Weights of a small GPT-style language model, trained from scratch on English Wikipedia.
Architecture: LayerNorm before each block, tied embeddings.
Training: a variant of SOAP for these matrices, 6022 steps.
Each number is 128 + 24 x the weight over its row's rms, rounded and kept within 0 to 255. Layers, rows and columns count from 0. The size above them is the row's rms in percent of the matrix's.

# layer 16 MLP up, 768x192, rms 0.339, rows 221-224, columns 0-191
size [ 90  98 107  90]
[[161 124 141 125 115 130  95 129 103 115 124  92 137 117 124 137 140 143 131 176 145 126 158 148  84 148  99 124 117 134 111 156 165 117  97 127 120 146 167 132 145 154 110 152 123 157 126 130 138  76 132 139 164 116 107 152 138 140 132 161 105 102 112 116 136 123 119 130 116 119 122 106 137  94 150 156 107 140 168 132 124 123 140 137 151  98 129 196 159 126 127 136 107 174 107  86  89  73 139 112 118 141 145 105  87 166 121 130 120 121 137 129 116 161 114  98 103 148 184 133 161  78 105 102 109 144 138 110 139 123 135 124 111 157  97 126 101 123 143 117 118 139 122 175 152 103 195 115  88 122  88 128 137 120 124 155 165 165 124 103 131 141 168 123 110 129 221  96 160 121 134 137 126  79 122 116 143 106 130 144 115 123 175 109 116 110 122 153 104 149 113 161]
 [122 112 110 122 122 139 143 130 132 110 146 116 123 126 115  95 123  99 128 145 131 161 177 149 170 116 127 106 110 104  63  96 123 104 114  80 142 143 141 119 122 140  91 126 143 113 119 124 155 109 115 120 150 125 203 130 119 108 153 139 125 126 151 156 138 107  91 103 132 114 120 124 120 121 174 143 162 111 104 142  74 145 123 153 115  87 125 120 105 147  85 174 117 105 120 153 125 140 137 121 161 129 121 174 160 127 145 134 127 108 159 122 120  88  82 139 172 124 107 118 120 163 132 104 141  98 128 168 109 111 129 116 122 125 102  98 138 146  94 170 118 146 181 134  85  85 156 148 108 122 107 144 116 160 162 126 101 111 138 111 162 102 145 165 149 147 138 101 139 150 113 180 173 143 117 122 112 131 184  89 105 136 110 113 127 147 137  88 119  73 144 115]
 [134 102 110 127  86 152 179 149 137 112  90 128 146 101 142 160  84 132 120 119 136 120  94 102 166 120 116 151 112 138 112 180 136  92 146 146 124 145  97  96 147 137  80 135 114 105 111 137 137 134 124 108 114 106  95  97 133 150 102 148 112 101 142 163 119  90 126  67 168  96 136 100 111 163 129 120 126 134 157 115 124 123 143 154 111 143 118 145 124 139 154 130 142 129 139  96 118 127  65 127 154 126 146 145 136 150 100 103 133 164 102 138 159 188 175 126 141 158 123 126 156 135 149 156 132 119 114 143 129 146 141 137 171  99 151  95 151 165  88 153 126 125 131 143  85 130 144 102 112 182  75 109 139 126 132 179 136 137 114 145 119 169 105  88 164 138 117 112 137 135  95 125 123 164 149 138 122 155 163 126 119 137 153 107 151 129 149 161 156 148 105 176]
 [141 122 140 104 181 106 111 174 109 136  68 104 150  94 122 133 107 168 167 151 107 148 125 135 144  91 151 138 130 129 136 129 168 168 107 137 149 161 119 117  63 126 124 108 158 130 120  62 137 105 140 164 139 137 146 110 135 156 129 104  90  88 145 128 163 119 112 156 171 131 130 146 120 110 128 105 151 138 129 134 143  83 121  83 110 125 141  93 120 109 127 112 126 127 121 100 144 164 123 143 107  71 134 126 111 133 136 175 112 126 108 104  77 172 124  88 124  94 136 143 134 134  77 150 130 135 139 130 115 117 125 157 162 150 105 100 160 134 136  69 110 109 111  88 141 139 110 136 121 141 175 107 118 182 132 116 167  99  83 137 117 143 143 121 166 118 143 143 123 121 142 142 155 102 147 114 114 158 137  99  95 158 154 138 126 142 119 131 154 130 147 131]]
# layer 16 MLP down (transposed), 768x192, rms 0.287, rows 221-224, columns 0-191
size [ 82 108 120  95]
[[119 108 144 125 143 161 148 216 120 117  99 142 153 131 146 159 142 156 134 120 116 118 104 113 100 131 108 153 105 119  98  99  88 139 107 144 123 136 100 120 108 129 124 113  75 177 180 117 119 162 145 146 149  75  89  89 109 128 152 102 141 137  99 121  99 136 127 124 123 152 140 143  98  94 163 150 127 134 106 119 122 124 146  93 127 141 113 136 142 131 130 146 140 100 145 137 147 156 121 110 138 122 150 157 100 102  96 155  82 129 120 110 110 124 142 166 142  46 183 122 137 126 120 137 120 116 111  97 142 135 179 149 108 134 143 116 157 159  96 147 148 137 126 129 124 114 132 101 116 159 112 148 141 131 116 122 165 160 100  89 111 121 135 162  97 113 112 121 130  99  84  95  87 158 133 139 128 140  75 140 153 155 110 137 118 134 138 143 126 183 157 161]
 [ 93 137 119 169 140 135 141 164 127 106 154 104 126 113 124 119 114 121 163 117 144 147 104 128 132 135 131 129 151 110  83 120  87 157 123 140 149 150  87 116 101  56  75 149 100 137 104 120 110 113  95  96 131 147 129 156 159 118 121 124  89 141 147 143 129 145  93 158 138 112 105 138 114 133 191 145 127 129  78 159 162 136 107 149 132 130 171 121 130 148  64 196  95 135 135 111 179 112 134 152 131 181 136 130 129 109 140 147 116 127 216 121 140 147 125 147 142 122  96 128 152 149 143 151 149 104 106 145 140 141 155 147 127 129 140 132 122  62 105 121 120 110 151 117 139 106 122  94 131 153 111 127 119 172 113 148 118 133 103  97 129 111 135 151 124 128 145 100 102 148 123 118 179 129 122 101  92 114 154 113 127 121 130 109 132 140 114 142 122  75 114 115]
 [151 139  95 135  92  88 149  85 124 153 136 158  97 106 116 101  86 140 170 128 122 165 130  77 118 127 143 151 126  82 111 147 164 116 133 115 129 117 182  97 111 126  83 111 156 187 115 119 119 113 138 143 116 144 113 108  88 109 134 161 154 110 125 177 102  85 109 117  95 143 130  95 143 101 146 162 139 142 136 116 142  96 139 104 119 107  91 105  94 144 174 129 129 150 146 134 122 138  96 149 139 117 103 162 134 127 116 101 107  99  92 112 156 136 135  96 110 140 140 122 104 160 108 146 133 139 123 181 131 116 152 145 150 143 120  98 165 108 112 128 125 158 167 118 111 105 152 159 149 142 104 116 126  49 140 163 146 110 133  88 139 135 172 116 135 102 150 145 108 117  91 169 164 100 138 124 132 137 108 117 115 124 154 140 142 110 140 136 165 144 146 146]
 [134 164 129 137 121 161  80 155  96 139 202 115 114 166 172 160 158 103  95 127 129 111 133 121 111 118  89 175 117 131 125 145  85  77 119 127 100 129 132 151 190  57  95 158  99 154 130 138 121 170 132 134 146 142  98 144 120 126 130 139 142 132 142 113 129  90 142 110 108 122 161  82 128 127  90 147 140 154 155 119  96 101 145 142 154  75 123 142 151 149 143 120 124 117 122 131  90 112 169 129 128 150 143 115 130  75 135 133 125 163  87 144 144 144 121 167 139 124 119 130 100 132 120 117 138 125 126 142 139 141 142 114 126 109 139 118  77 122 145 149 181 127 118 100  83 149 147 165 115 128 105 127 151 110 101 150  99 120 140 109 123 127 104 104 108 123 114  83 133 119 105 125 133 108 101 132 132 120 118 127 177 126 102 149 173 122 142 139 135 138  84 175]]